Part of a small language model's weights.
Size: 19 layers, width 256, 10.2M parameters.
Architecture: RMSNorm before each block, no biases in attention or MLP, tied embeddings.
Training: a variant of SOAP for these matrices, 229M tokens.
Each number is 500 + 25 x the weight over its row's rms, rounded and kept within 0 to 999. Layers, rows and columns count from 0. Numbers have three digits each. The size before them is the row's rms in percent of the matrix's.

# layer 15 attention query, 256x256, rms 0.119, rows 107-127, columns 128-255
130:480469521471510535516532468500540502501540493494477502472527489475487471498508526476448509506498497494496512485500495504544505491497487495493496515511458497530493489520540470498433471500496483532511505471457498533538517487531528495418506464455531542538484497538493470514506466476511534513497485485480512479560510476459515494554472530501524517489496498493531513490427493504506494506467
132:479523497506515479503553492476493505450509510539479502504504533503485516487484491493481554482478515485502449501529463542534475515489527501525475483533510492487479497487479540474494547482481497499508527514473512528507509516542505472501515494500481521475508473547479525448492517473546539481492479463510548461528463478492519484509504483492455463488542537522524486509511476519521515466474
135:536499486537468473522540477502470525504481466467470464514523521461515526513482458537516515525493524533508497456482459490507510504470526481521505527450497517554508496497553492477517485496512463496506491503528473534469508472509508533502470500536490513521549551496488495490518514480478479523479514515511466532498503453482503508483536496503498478526477517438486489532513457512535451529527
133:500498516504477492510525462521541509422507481476499465477503496492474511536511489561486448517487482490478493496477533514492500451533470536496515495457501484524487494526476486527485508523507477511484532490501529463544506448536467539505495507516501526486470480529503490503482495560524469475451483492539516518460466513531476545525501523493490459453510498490581515493513465504520538501473
129:484503502467517477498542515495467466460458503453493479470496470523542528483488460508514546550522472506510461482514535525466474518502515504464475506523495505516524486507541453524508471465495521506493549500534520495485465467528500465455501495500580480504555484491515505510520492523447439488487479489450485488489539497518510518525509480475481525495499529475491507473494528478500487472484
131:460549530521534502487482554471523504501476487480505492497517518482524528504478498488539508476525480463520464505599457492557510518518506499526473533487498529486526454526489470495492466500492478496564518506484531459515505519479520490497522473520516495484470561463522502510538480481536495499434501495471489485486501478474445474525513522496477528551504466495497513527496536522511444557512
130:493480480492500512494477502562505487475502461497538552535475486475487479576492484539506516475502492504510496522491502502463510499515529545505505500527495470490516486490522527516434451550493480464535504537511495469494506512480542492505485497519464493530492516511480508444509511465536471508497549470496496473536472489515481516468485437483499455493485490526524535513521511479491449507428
137:479563459530526488509502492505511517494513502523515505509539527469489475466508517514480489457520485509516470471493474474503501466510531473508519521471546526470499490534518511531482510444562534533467484547504449490514522513477500556480490489454507523477532513530435518509516520541520460516498491514451508506540478509502485473518492521518483536494494465525472454508506499486515456492473
137:483541498504547519477502517468477496486494502464511502505518527483521504531511537478512500557542502487481503517530478480479549484500525468460523510483476478465477478527510522497510471511448457495505470483510516498542488505517499518539497511512504478545488520478458488517519472529488511516514499503471497500552477522567538501540511507521543517524492466500500471540509525501485471491555
135:503474513523546465508498542523511524506528507508528505468532509490503518490512495549503514481484560511497502509493517536502494495499495535490520476526520495537562527529520512513506484526461494474510552499470490515493511489533530542510492489496519478523486544499525481490468515495502501513467485481487510502514465512507467507532491523498494492505480470466525539492492518528505523515520
141:544524456486502470505515500470521494501493450481488475455512481477528462507493524538496528518541482503516466450520546494523522508507531523517509481515490497472458527524453520493489470467473504499524524481533528489519516445518489525508500524513495467528537476485472496463524453480443547503447467506521510449536500480516517513487481496480474494464512518515480527513482493495507501514507
122:535471477509542486534538521516497516478465499544504527546503500505484502586490533497557535501541523499477470474544468516511501496466493494515457525464482485481469492488481498462526532519487496516514537514537523494531496483480532506524534531483507471457471526517508480490524539515538494546540476480461498557509521501497474477494531480510506480491495498482472493512502506453520489497490
127:553509514491479548528502509476499478480502523491507468516499477518522513463498499484423523510527521522511498525501493501516473544511482497492473526512477516476482500481536467504503447510496487479540475526497499458508511528518504475511486471523500520513539491480503500494521486454487505503502544490513548497494511517498551518495522555551507518475505501509489497476488481480503452522455
137:523527521480544510458531530510510493486538511467493490493434495484466478514482508528500499453504491488511548531489489521514467511517546472511489532500490574501504443481422489485491533529509473499536498487456488472495501470534507486482494488486498494465490498481490533518520463539520465490542445480488475456487506526481481450498535491528469485495486507522489513505534500497559504467524
126:500502507503498541480512512513490477481531489462536533475487527469561508495498540498470508492468495467517489530505509485530496453513535526523485522539523491483489521488472522505461500493504470459479528479556471504519502487509505503488467523483512498470521530490518490492538508537482516483501487488501517473464516474482491481501495505535479476534484519495523521494519450501442501489486
131:445495511474537502491494504508519481477523513522492487478454516516512490481508492460483503470496502504466465528525504518516491427509497494511501508456507482499481504500493490510561530502479551520495498494479517504483477447446428513523481532476513488483488485507482521477472507499494485503448505536509497499455539516491557469537523479469483518513475494502514483511479549519471527551514
125:512497518493435478494486518524511506470466518465475493493472508520492504516500520521551525491504451502565506466536494488562526486484532500481472470458493499532509505475528503513525527520504468465484491518500526556487491518507506566496518511498527521451502530541467501525500484527490512532473483485469498486459494500527499496521551491502564545523470502546487512496480483480492468484509
129:487425470454521508545492495521518505529514511499488467468502508474481499527498499472484453464441458491488478470459473489501479494525458505489503481457520528439485513522420530578490485513492516498487480453517502437515487491441494495499514524499463514501464518486522494465531482497483546498497515527536520450477530521517508516485512492492582530493514545474465468518486482490518495474508
129:479443480496473472542505534538489510521485503479503506456510474510529505500518510464424470502525567479498492476546490480480510490476493524504505488495514439506497475490515496560511481507495484478479516477476481495498528499488496467498505484579471454506471551536500516520524500495535495483444500487531509507501485530490475516506511528481481489513541525458491484501542513441509544495528
132:531499524532544541516482504469471503485506504474478516512496547434569503469505491495468492482483499527493469477548542476513523494517499502497524513518503519493489458527484495518477452499542520487520509462527475501504498494499520487465444528493535446524535538504513536446539501499509528515524513488522536478507495489446528446515503506482483523546531518510529480493465500511475493473484
130:498514521470480566540530520506498522495522525483502508465508534523472475477528491564492499463497512482521505486479517531533481507492530468493505491496489458472522486511520495515536514519523479514525490514540451502536486519475488576506506510497516500466458519485498484541499543500437463486491540500536501493497512486519494457493511449509485501470496547487520524511510478524488502446489
# layer 15 attention key, 256x256, rms 0.123, rows 107-127, columns 128-255
130:515474519467548519514504506544531509502519494507485481486450443490487488535499501486494511498481473500467495487503523518533500484504473522498489473525489484546516465473473474508450507487509479505487453448465501474493487515496532479492515447507521517532485502492442501453509501482501501459500478508506525490528508472525523519488514499471508458498499513510532490481471496505465461486537
134:478495503464472485489568498554528525498514530510468507548439511502473503521450461467497485528497502521492504503530477486506475482506491506500513490497519496522504473497481542451508462502503498488523494536496520568506504486523516482492510513498430517539527509535549519515488492481462510480468497471526505467535479506521521516489505480482487507520523473533481499508518508511542512517504
133:505503533526455480531563506464499514514505528492495453533500482430476494556472486449571451446493527545494472493511482496471515486488533497475486516443528523466517529484540507482481498542501514500505496486493480527535536505500498523470503503457473464490504495517459503480495525527462508500494468518486476501459475483509492479497495440507487491511528502498531526507502505535459507491599
130:464476494498499492508547430515485483472542477493484457542529498513503501511519496509498468484500465507477484445434528499506521481510493525456490478435475481488464498490482493504487515489538531520470485489517527473533499512535456495491500458478514477548495500571483443488497453526513440461486509490506522495527495541498493462541510557458535480475471527510492508512506476529522534494472
136:452476527520478528485542489490476493477478489491482505486477488476507545479446483506471512500539517519500499473467512501503518500497465496507477497535484519490510485503492428552484513475525511529521490521559505491518488562525520495482512484509547489447569455472532468470481491520544429485471497527499455526492509526536493512449497489467482497506501490498518501528529483501503446499516
130:506511535566547524516497527471498498511462480505449497534525537506492487442486450451478526482510486503455516533550513479527498515530550525522538468512462472510495499482520485508462459499504505511464540463492498483485488512438528536457478460513458494508521507492438492507485507499506480468496517525463516507457504485506481501502514496497484493520495499514518494523552498496527438543510
136:493510474490510524509533514527496552473488468497476511500472505491501478516496462537478513460524491477459502463552492511535521563536513553466481473511495468492500494444535507483532473528534515489475460503501477480504491484463500502512461466521460535440531486530485532522562531500448483488536507482496520507525466510537481518524482494519520503470505558479513489498463517500458506527482
143:489474495533528447506511488450468545496498582506507505515509523507464485484474482505520506479473508510508463503509523493486501481504470525508520500483494521473505495469526507511462457460481532507496524522510454489587555520466484509490517507504505502497563508527441512515516480568513504503536441501491509487490476478482498521504520505477524495464499468489499491495461504458523519495468
142:469469472515482494457533485472498463473502453504513500525559497448480504487514522446510471528558488508504511503488499510490539505506530446477468543505461470462503489509468518510493538498526544448510491481515525493501491526459525546491524504493501520513516530488477470477512490531494491456522512502508506506552464502500525505529484479525495461530531464504503475539567469545481457540553
131:525516494508472549477499503501505489536532488505495498494455510509477444497520483509490491492498523511500505496492491536491511506513473520486511495465473496521525520449492513495524486540500495511495513500490524474499506501478484511536524467413521486471535512480479521565520488467532537506500551497454523485503522500513547501516482502501493486489473481496459494507504483506507497533515
142:551511493466475516511522491540469510463497486492497495506534487541481467472480476507545500508508471511458489489521549519473552477480518520503500472485451490452454502497483462498527456479490480506497516536467475496503556451481496514493487505501472492514536498530492448502501521527486494488510534528497481506541475474546494501498477511524521499544520553488481508491549499468483502489509
127:448471489527510477487457466470523497487516518520495531543496536516471557514436542528519505534524515489473474512474491521489496463490494499528507515451526485514511514504503456518482525465478514480487532491522504531459510487475526539477497507459485542518518496523487498453490525480519462486501524539495511531471507526536461511502510418481487496503497491477516494528446519468513523483479
128:533514500407499553521517528476504527505521562485503491551499517497524517496457533556518502451517478516510527537500502507524462546504497484487478486474521503461494495524537480501503480498532460493513476502458466500492480534509482499505468470519474502522497521483530500502499558494474478498457471495531503533496499497498502525514489557533490502505510514505521538474454506518498476492480
144:481500509489521482495515528468506500534482511495548499524474465480477538418481528507493502427472531463473503485506547482529494537529475484527490485488515500472449507471464449484473514539512491523514491502520495530469490511539498484515522545503458483514484515531536492505485489534454518522499518518542508477529505506461507519512504501495534471493511504513546516486471502499493491553496
125:533484472555544500565504510487465477501501490486477505504523482516514515517505486454490489518459541480526467510534508477487519474502539506504535447574487534503506541517527442470515496486527502517507532456520487490483486483478511481556520473514504504508487482517513501520481477491524432483503502479494485489496514484518522520469516525507553490537501512517486503497551483507491525501540
128:461509497481516532491456491511502477513491481520539485520499547473545518493485531549486508507504505503486466547498519491515501447472476506498465464464531493494501496561440498472533531484500492513519480524521486473488490489458495488506520547501528494543526538484535500484489465502532469490456469557504503499480510535507519483515524429490487529485479538515483463480505489515500493508452
126:523514533476475502522472463514521466491486514494482502500467557491491504479497521482545484500497510520527498479495515467532481462520472477488505465483482509492481480513514465504519570521502524523486464497500523500558491544487537529501558478479511525464519493496494494505462468523456508468512450500533515488460501535503466455476499506483527526527498497523493491520485512502525502487457
132:483504492407510490490488464538499539472510496500523504509509496473513497499523504517521478503448497472489483496504470458535508507492521545449501526495494490475477522458496530566502523469485512522485518546488466482521472528468498470542518539488522511518443489505496479460536485523479527483514496506458500502522480513491490516523518472477525529493507529491516506516533539492513462480523
134:507505471467507496470476480501468535502492523531455487459529453474502525507502502467450465465527532487502501461515463505511525482468460487525519500471501525478506511506502508541518507516505478485519520561478516465511493523471458479481549472482511483478541566501478479495537498454550506512497533479500475482485520515513480448506498520463482484549480491532474520534536505500495464464505
130:506498463468529493499527552479454507525501501489481512548520479492536541488434533507500521467480514494528516467504493496534495530506503485526491519514505511497499470487504486483495486488552515467467451493545488500534473465461486528539524535495492466522520520507494537493509527495510501477531559507473495528541496437503513454455530504502514482484522505523509519496534484482444521481529
125:540560501450508532525469517485514500525524459492553466507476489505504450450527500554516487462432519485498504509491491500506486487460497525515460523495508487528484465481535472513449496540524522508474497547534490478524523508462540484502461539561531476507535483480502495550497492521502512486467502516535512549490496493479508494498511431520526478471489530468503507466502517455529516478479
# layer 15 attention value, 256x256, rms 0.264, rows 0-33, columns 128-255
115:482462522508494506495519467470507498467512478536487503496471512471469492463497496499466501512483522557499494503500469471481486494442487506492506537520469478532484506496475501496496489523545520522595526484483516517549511500501526516470494474505561504504493491508471430520532513536487523557486513522480492505559481522510527509472534489473483488509484498455494545472468502483479496478500
115:522501539503483523465506462497499470555495471525510454504547481499490505526489477501509489519535552479457493509509511489466496545508496508482527535448512507507509506481474501478487512518493508481499451472486457487463523538517542479505508496465490463473526504495513484480505505472487454484501509489480450458532490533507481517480517481507504544498442501489514470440491557536478527492465
116:529501524491509489454478511516514484460535523479537546465498529514505514465460460460451506522464457490482484505561503560513507499506518538487528496484536520519525496517485480510482497502516491489527453513503512474491517507475469499527511521518525504501529524542475492504475516491461492467528527521484472443537492505470500483491495523558495484504479483467528501475474507541513508484489
114:468490472511513528510477474490487527503473455491520515516503468469502498505530536527504522498512504499556531489511468555488514549498479486507507499495520509470489517478519452440454504496516486480480533510493480453507503453528532491510509493486469516556488491536519483510517478496474490475512459539477518519503538504475526496498468535435432516531493508486501546465528525478519494505554
126:514544557478503440480549498500506466538501488554454511474503515493438512525493546505488555515477467473517491507478472451502494480498507525519495495516557472431520499506492477504501507485513469499483506496474504486523461500471524496498501431520513462494534495519525483501504463440516508517488523495495486479465430481507534522517497490497509461541501506482527533491503497517513521481499
119:481482523550487526526532502502482523524494510488519533513444496506475476528485491489468509519514529524488461482502525495502449505484484538523517514521498469508486525508485516511457505474461493472509514474526505463486515556489533489456455486549485500529498487523519474513501523472489509493484522495553493475505512507505498481505472523493537496456455529517500498549499472538496514501495
120:517529529530489480548526484510499558505491549517472463503510488446539524493486510464465565496473465521478488513471512508504518497484494566516482532505523475496518485502550497478504512483487465481520534520523482512487490533484517494546484534471472516477475490489491500514522460538468494536517500494480517553532502491498517524446468496509577512506490491500535478550498505504510481525481
122:479508508535421476505517502487494469492525506514502501511467468516487491472511519534494487493484507487539454469464518581547492518534523484514497524509509480536491482521515484561518515506508511498493538479446498504503469454507476528527448463510489497513530515481525477495529518512504513486532481484479551459510474469474520445510541484489503445500460486516547473521511547468500398516509
116:493526491511487534487464519475521466533501470479502456526488516508490495469461495500476495474460473492499478455510510535506514497534517528508502529479516499482483485519471510505487465471494487529505527497484484495480484517487536467508494527493548510446529542516523494501526530501539511507514472502498518530508475551483503485458479505474515529484546442510503474506467504509499457499521
120:502528472539512501489516458488498505526518476442477507485496470504497502507503512516525472489507544517489458501506487504506479504517528486492535527510497498468542491498553478491486530525506512521494485490468498536520509490498541488528501506542485541539500567481498482486503480458517550517496499506557476522488521505483494511516492492463503437521493490503535501519509501492499506525479
126:531518490498483491517510443527520515507493491529510464475506464523494535512529488542478519490505516464494494511487481437552518436479465523493492501504485528488550488490538512480481464544510513506541497467512532465475520496574502521512494514570495516525533509518515460516440487538465547513510462478452492467490510497536479528477498471512487506521482494506516506484512522504493465493500
118:493501504545531460514479505453485492525497491476466509501499473468494510483524465465521469567506463454512524485506502467516510527462470507475499506465465520511474474497540468488484500511507487485537495520528475477510516520481480524495504500487496502524488518458525473488472481507503574517521472515497501534492479472481480505492511520481526486466501505511493525531496495504521493498531
116:497482496464507524536501484513498501480505483528514455487507517506505523554533469512486506549436512490512506502513497488527493506520514458461491496472473514460506475537485499514473463508535527547533514490501488493503498533499495514495522508475442509485495493504468535526518527522495501525470501495533513504510577490500458536529563479496483497508518488444479499536468521488521514495515
119:539496480509505455492502501480491523515484490509540520514440518501496500504462487503459530506470492501465476531505520474530533479458529457432498490527466515485549460508487481471459501461496501474517492489536497528481490517476464497451485543480495498532513542461511453522591433488492512500502509487460502540492509469474476523507451522526498531514525485510510521482475489489472498486506
120:519510457507466463501472517474526512486489491509484512504498549447499495468513503515533498489486523527479503493480494499499502494476498509534487502463524467494483445506532463512438486506541525465545516511529507479476513534535503454507523441518487502531468526505515504487528552510516505505516524511412517465460504469535515526500528506492540538493531469542466506476522516485467481502480
117:515526467516530478530438515521521512511456499484514533516505482525484532532492521546523470468527467518479466524479498510491493547480518520500542475479482444505508444547483532519491503515497490510515523493477500478483515515507483489513508487511538493516512471508476490484492454557500519517487524519457543509523433500484499540472497460495462501490520525474465516521510493540555511494524
117:504499525508485454499486491458473490473514507501498514463469482480473496506484525512486482503545507487519481521533483491510544513511503512534497480508506475546475521459492504476539457519443489501537531489477510460499506528475504486533476518484514461492492481548488462512508485519533473508525489540511551549468507513498480527507467519522502495531509529501501492496534525514526541500443
116:503482465512497486515527460488505512506561500495541497506527494557485553514512458476513518478465493515495533490476525542486511527457483475518502478524512477503487529507473512475478493499501506448526487507492491474533445513525525501542516522491536489506495518478525499482524492519529512454458506454480535480489471495481498522529466495513496503512477462486502522510542549500494517508505
111:564450481523490418485524473485503524488503512462444495478437472517527528490531477507471516541503511508544505479520534483479494536489511504503474473465541510487486473489497484475516506485495539533493501510485508498490527556473522504464496523504502501504489472535516528504471491506510537548447527537468490514494467474517515524509498530485486477554487481494519489536500543490488461502531
116:529477489531468494506482497505490522510492483528517523463498520516478512475519507518535481528551551514503507510503492509509488482539493494478513473475510523522485467521513534532471504574507450526462482469511484500515502501471562529511532505501481480503516511540503499495533535514499498532478482502473517554527486527515475516477504535521545445511520555521479455462527496474518551498504
116:471518474547500527495510510499562469526552524547476486494506480477480489536519531485459544475504513503479491503523508494515515489528510509496469563444500513527471540504535505482494485480490447525540502506490505525523464529495487542463514496496515466501479459458506522503463538515497503438517506494515504490509477506492498489518492490464479459515465510544461528552556497451500532514506
118:497499514493567475510522485475465498505535482504530498487510526527511463489490536509497501470510525467475491492487498497556500512442489525493465544491531514505510477468489484531524496488484512493506502522483525503480525522499501480472536496530523441512514442505497523494526529532506442510543492493481463477462493498496511504510527504477475532472500508531525419507510466496478492532496
125:510487528509492492501479524538450486528500503526532515554476538508484518527511482496517501486513528484495538501483513532488535499504527516487465507549528544523517489460503509516535527530488515513530549481514516568487466529491527559480520520484531515501527502453499497540514549552528551523513546494528499511470457453553497474497520528488514516518498500549484453456534518466524523511481
115:456531539530473499493485516482491493475555499496489529518449523471543443478496507521513507489512497495529473532513546503484477502487503498455484511531509556505501519463503487496538511488500528465509489525517510480525482498498470498482494497511457497509503522524486468467515494506420527528496501495489485467515528449526522488476529508447475517554475504502459524503513462475548491479511
120:516499492489530516495499515501487488510528487535545506470457501583500513512491505496501506501484490541452482476489459505513493510512505503486529502472535535485445527505507484502503487450520500513526535458473502470526513510541523497474482491510524449512490477486508518496479501490429473492573483512497537485461495537525497544513480468506496556499481512543517508478532476473492535498541
116:496463528513477485497532485493513500543531458498507480502532482544531464516517517499509477528525471512503531509544520526474522553470476553491518501521524528475519484516512518527486507473523489497494527480504471543497470529467511540490504510497527512514526472522485461464498528514494501493499490528503513497482498513519541486478498521478500517513469492508477487511537527513528484494489
126:462507480491488471501513481470480500539498516500506499501487512486506470543498520494485430511496479497499532496497513509486469500523491520492517492493464522515499474493510469506516528501513496455481511519505504468507464499485520503504543485536502518532486515523529522497480518492530453519504520495478479484466488498527532583490495467458530533451494520480516524492506510467532501525513
122:450518519489489478540521483477496494504523507488535473506516541536493471497522467526495521511438488500518506490531471483533498448486474507484490469538505528464532522520512488500512438497468483481514500500509498518478472461509485516521476523522528496550496479508508508452527587536490506510502487515492474538514503512497441535490498532478518483491463514486524523492506465476510483492520
117:505530496549501504502473513524576488507515536530520500498491513517516485459513520535478518488514542459484496534554512437508504537472459482483478498518480459528540579517515503503544483531496518482556476511484532511539503486515542484467545508513521525514498486523520462550485522511499479507495522495483516498485467526467497536498541509498538529514509493518467532501467532477513496477534
122:458511515486541503477499480497503529464486505497495493497464488577511503508467535516471537516539533478530496472449512480471504497472492492471512523490505524495455507505483519502519478521475458474449490491536484494520487488502498523491496478490500525466492491464513485471475510490497502478490515499522474512489480494515493504517494492537504533436483545474531520501527539521510477533491
122:505491495497531506514470458526416487582516496474444511501502486498513480444497524508500540508509490477526528454479443506496487522496464462464519503513502441518526513507486482494493442480509512503485493487494490536506498519513545523562504520513506520478507532501500474476493496513502508481510524511535489483495521492509469508492514496498496466467565490491470473472515491504504500493484
118:534489552528486484501504513497534537448461505503488442495484511530519483509524510510503482460479507510496499476469516480506558511521503499471501502465464570497490520600468514473474506488481536477515483486492485504519479508464534494494455518498493530510520505507477538547531488473508504503493513507484491507544534515483497451477542480503510515488520493469520497440505495490489481494462
117:503525466481507488537539503538529530525528481478503469489491500531523577493455528479501467534526467512524567560524472540526479473499501491518547513518472472512503523511478506472534482551486540555489501478537453472510481515489504481462496475524509504504504519509504494490492503512502506501533472526456476539523548505469518450512556482521483537480456501512517497474504486458472511489498
114:470501521508471510551516485518493448489502484448516500512451513474496523513525510458520446526503504460447483517462493525491514506511512480494538527462495466488510508518561463535492478493459506533491533480463515465507528475466480541491514502498537484520437525481521499483514545496465482506475504497534457442487474520504527474504503518536465494519553497540478456444518519511526521501492
# layer 15 attention output (transposed), 256x256, rms 0.242, rows 0-32, columns 128-255
122:475544526487505501486472495518504433518501517504503512511485511471465475463537524534505531489470491509493475519516475477494450530508478492480516487497506491531451442497466519509504523505549498504543503520507519493542513522488484481478521476484516504529491499489456446519497562506469512542488511479512497490514493551492539490454525508493522517495485513484516508501513511475524482540490
120:502478515531525527503491483517530489534498495565505509499521455471507500519513472487515477473521563474507499471538484492514497520528474506508521574491487523515526532509533486506490502532512430509495465476526456502474510522504516487503478488479479495542481524524520517503504532483517476493524507489479501460507498477471486525505501503484491551541453504486514500473474509550491525502459
123:475469488452530523508491504506507517490483534501496517508505509496522507484516489534465501529487485499455475509530501559488492466507520527480517470475527531497524474546500465500539514539514492473511447500551518473518486509487458493520556509512564483489493509503476511476496500532446511508543541542486504469516494509476521514495483540539497447457491501456503509508474511557557500481498
128:520488492476499519497450486519479524536468543536511490515508488491516510472481499481470492514530532461548524526486485499473548538504502487504498532534547482500472498458464488445469543490511525472521524531473521503473482457479463506496488491520492541548503485536495507528496429470446480458508498524524531530517519502474519480495463489458451513519490517488509540526516488510546504517553
127:486548533476506453485525483535513470568496507545494463483486499454466485481494534501509517501493485479491478503513475475513496500514496523544499534471545499464527489508501503517501549500510484482465517504518523470503451495471493475502520471512514481465507502521513500526532448403518501525497489491482509509438446519473522519500492500511504451507524483487513506528515524479497511517493
125:480513493504508512482546522518487510541478505527479532494449508467475484519508542489471503518494531523526469502522579463487497514509496511512485506520498470497514503487516507470489472505456503506487493510511500472495539524485509517432502526529492479508490491525504460501490530476505502513485509462542502477495508541522507485520486464506532497466465523465497512579515475536483504490482
121:561521531516496514539522529475506563508502522492505481483513482460541524513473489487473574491491460497469491479480517473498489503487504563522495529525515472491513482518492467506501507491484495472495581518494478499524522542508457520503479521433514514512500493513531500466496454542478490537485525535485503490510507486523489511502472470536573462500497495526531480513499523504505513513510
122:507499502502461477491533492491470472493539539514514514508456462502510463452526482522475486528515514494508481493473531578520500527511536507477496498495508489526465477543518478513505511524516500506478521467472483518496453494509487499479486446497485502473487477507517473475523521497509547473502474514485512482481492506469519480489511491495513477523462511534570473509538514466515395493537
122:506512502515472479507461507456528487513519452485486474505505501496470538493479514495481470524472490516514520488476504515519528474514491555485501555498477508509505500531500495492490453449505509538502525486489477547538487506506501417498522552516557473477503506495538483502491563475516498451547464464500504504501496538491506496484487514491516526477528493534502486528501460507504464514504
119:508507487526485499473529507504497511513541476441499494477484472538517501526502507494494485476522546495471453497455478481486472542520553510486503530494514487457538491471499472510503524527522515500500498487486496514525523491527508541482506482555482506513514563498485477486504549457486526490477499503531437533507539519480476513487517502488516487508453469499527501518500502485531503533515
127:519565479489502484492484480563505496527470485511499488481490498487514518527511473507470518486518508459471506524484478466527536454478491530479529521508476532456562477508527523500477471526505511505510494448505530454493505515499513502475462487535493499536513484513532480500458507506458579541526479483451470464530507511516492565504500497549463491490482539473503500481495545489467458496513
119:471501496480519515517488481496459514546525507475514515508475468489497538506525516489474472551522512445514497480522488474485444491485433508486491478491466527483477474560473500458507508523508508493533527525520509480483492486470511521466519520453477521523501491462467500484522497513473538483523466536506477538492446482473447502523512510477537510463514503497493511492473510499520466516505
123:506449499480517511539490476530512485474513492489514455474518509511488505545540485529496534502423504473512504516527522525528509538511522466489512473513506501478503470522480515497481488536539515526538495504509524496508517509456501498483462508436469507496501487484486530527517492541500485560479505480539538481489524485498497499550546491509530532476507515473506585525498509499532476505485
123:501506487486505480507498485476513546519485465494545540472440521532495509502491507518468544474466510509495461524492564489517541492477523478465519545512498526481580473481475506468509515479489502449495497506525529573509477513499490487481537518500493501525513500470520473545583505499489525498508530498497503525485492462455483527521470532541507524514509514501514495471491505441478519515514
119:518475480504447485473550504473494535488504478520514475501502542488501510495495466476528493515497551525505518467515499510533466546435509541511479516485517468457521460526542518458485478490478525447534469525488508477516487543509498502529536467508467524547456516525471479504513522521509511468506559524469545454482485501501501503525547495477475513450543473493468501489485516489479467510501
123:461479467515533498522428509517531495523471485465518537505453483513492564517492493500545481480490476506497510501492495495515520548494507513543532499502450455545522469518493533533475504494503524513487525506459502496516498510525480480481511502547527493518489489515485463517468487496495492535524512465429536484507471498531485545507518468489503483521561518496505480515478491515550525521487
120:510515506498494416523520491484495509496492486514511517476450481464516542496486493509479477510557515498493507518519490464492543548496497467493523488513521494527489475467450507493524437506462481504533509496454498457507505512477520499514522504516510487468511454543497508469488507503493467500518506484498472518485473521501480503518480521544529468523502517502479472495522503514507517517472
119:528503500535495494523515496540483538490551531536534502507525479525505548462513468501508508497512469508522492468505489540523513534487493492556469476502543487497485522491420496474489478498514513464546500509470534518494503492530539489505520505513503472502509527489498470505535494484528530491466515431492522496463521509524467505507474526540508536532495465504479537514544499498496525486491
121:522472485499502408489530503460504505480500524498481460480463505516537509446532491482486509493524497482511495474535480497513515534468499481529498493508527519487482471560511493474506513492460520502465527507532524503478551538516515508468501504496478496473503473516536527488488503480473492528516548516481500483511477516481540563503500497474512504481508479518525530533488567498489477516496
124:537460496485466492523537473496538534519491503505554523488484500518461523508500497549509528493523536506515495523544483515477532506479475500488548496490518505498483518477496534522471482551492492518453444530474450511488491491501554517547528534505531495528505521524500507490532500495478512494482515497453525533535518526506519528477504514473517442488512557523531461491520511474535520508518
123:495473467484534505486466514488536477527548501568502489486522543506472503501501482520483540491509491518493470539487532491497516477483518485490472531489523515498481521518520469480495478530496426511551541522502493525497475517508472515459527508514503512480455500473498518483493522528538506467507480490476451495485443498460505534478524442483503482538481521539472534503514485458515492469494
126:477494512499517469489520506446468516527555484507524544526507503517482481537529514517523511466480538472492501512501474472548496538444481531501476531516522497517512479457500496530511500464487489525497512528489522526490543529504489472512488485498513518488518494491483497497527505492480464519533482533471491443475465470492547522516529524469469481488516472500515433505526462521516490512487
125:528468550511488496484512506523464498507496476502523522550465502537502491510513509501499506508525523461507483519443512556520492480503505508487475522520496528509471486510513488576513515511487509472522506482496489563484512494509518529468509518518538528512479494496534520514489552569518531498514531481558523520460458478510525495502506532513523492509512469515460468486503507461527544514481
122:470527546495493486499514524463461489470538490555467522457478526463531467485501520479519494475523487467475481526524552495497481503487504467482502516513478523539474508460495497482501518534493519440512477516510524496507493502486460473506445509542453481504459546519516486450487500480479498500524530503499481498467545473519526489474508517436502534485486506469479547453508462459564472501502
120:520541482501515511490503510502485484500485506517529504474507539563515472527491491511502485484487475501468512478472473517499478488499486469518499497494492541496454495490480480483485493475489487557499511520475522453502526511484526501493496491498531459559516518500518504491485515490479478532535512529492524442436481540509499547551512462504475490508476510585520494477515487459512565502524
122:493476498507493494503479484500524525523524458527476465509515482532519439501490513497533462543536473490536523481549518535500523501504509542519506514516506524474536446519500486508486515531518494499483517479520463536505507510503496508508493515467492517506531473533486464453506514520511504492511530488532494496476509553542528501481495504501493531489495513524490516479511536539542482489531
125:529524476522492469480499490470462501521492528519494520495496467481484457527464482505486449482525486493517514499487497502466476463546504544509507507468483505516502493500522466483483502498482514501530501510459489486519505480511529519503538522480496489567483517514499522515491478480556470524519497498501476512466470501515529564501499498467504485502496540466520561513472547480534501516526
122:482516504487473469519485517499477515493497477495518466496512518509542479525526480503485517509479469520487499472516474489525532453494473499509491453511505512483511492521496508468545475511504522492520510497527497551461488475488513511480487510523509518513532481511473470457518535497513502526507506542474481512503526538513436532445469544489507486514468492436468502468469473491512489512509
121:511513486503555520486484477517523453516489497539506533486495507499519508464493534516496520502553448454499473559521503458539559508472511510480506497524476445530531540525507507532521494555505543491548496510499526512535523521505535475521511489495511480512499489512512503501496502510486459484495523534489493468524509526434515488538508482458502512525548494491436528493520488474500501483519
125:466511486507519525463500514515463496470499483489503499490531475554552498483461546476499573484555511487530478498463497463495521509493470515485490554498462529511475523508501506513487501495485457500483508518540518496514504487508525495511513476484510489430479477498514532500476518497483506455487492483517514498476482526499489520495498533504533500434490538494506478518502506513501470510475
123:509500489483518542518476482520453490565455509448481468468480466525477472459516536474489550502499510452541516437496467506463475512526511487470509520485542459485531507487504476479521455499478502501465484501480493553530521515506497510548460536498525490489482547518525454498478498510527520465505516538513498458495447511488480495470529516463490494490521512480445458457508483505490510489495
123:503531555517505520494515505500499544478473518492505477525497488502519488502474509496536485510494529501521446489514501496457522511514513505466486510479435582494477504576458500471489536426482498480509488467493493538512483489533507488466476511510530508466491466505456528516522497512529485507489551545496504512542505497478485486468585517491534525505522479490544486458522512485513509484473
122:528530458493549494518529506509498495526488457534511484525510483523471575477482519508504521495526467517498548539501450565523460482528528521537522475495458473510521514484458477504507504525507542502492514489554472454556518487518505512463502497478521496490508508493508493481515501507519506515491513507488484563508531482485513440534564468535480554506457491495485481489524526475495507498501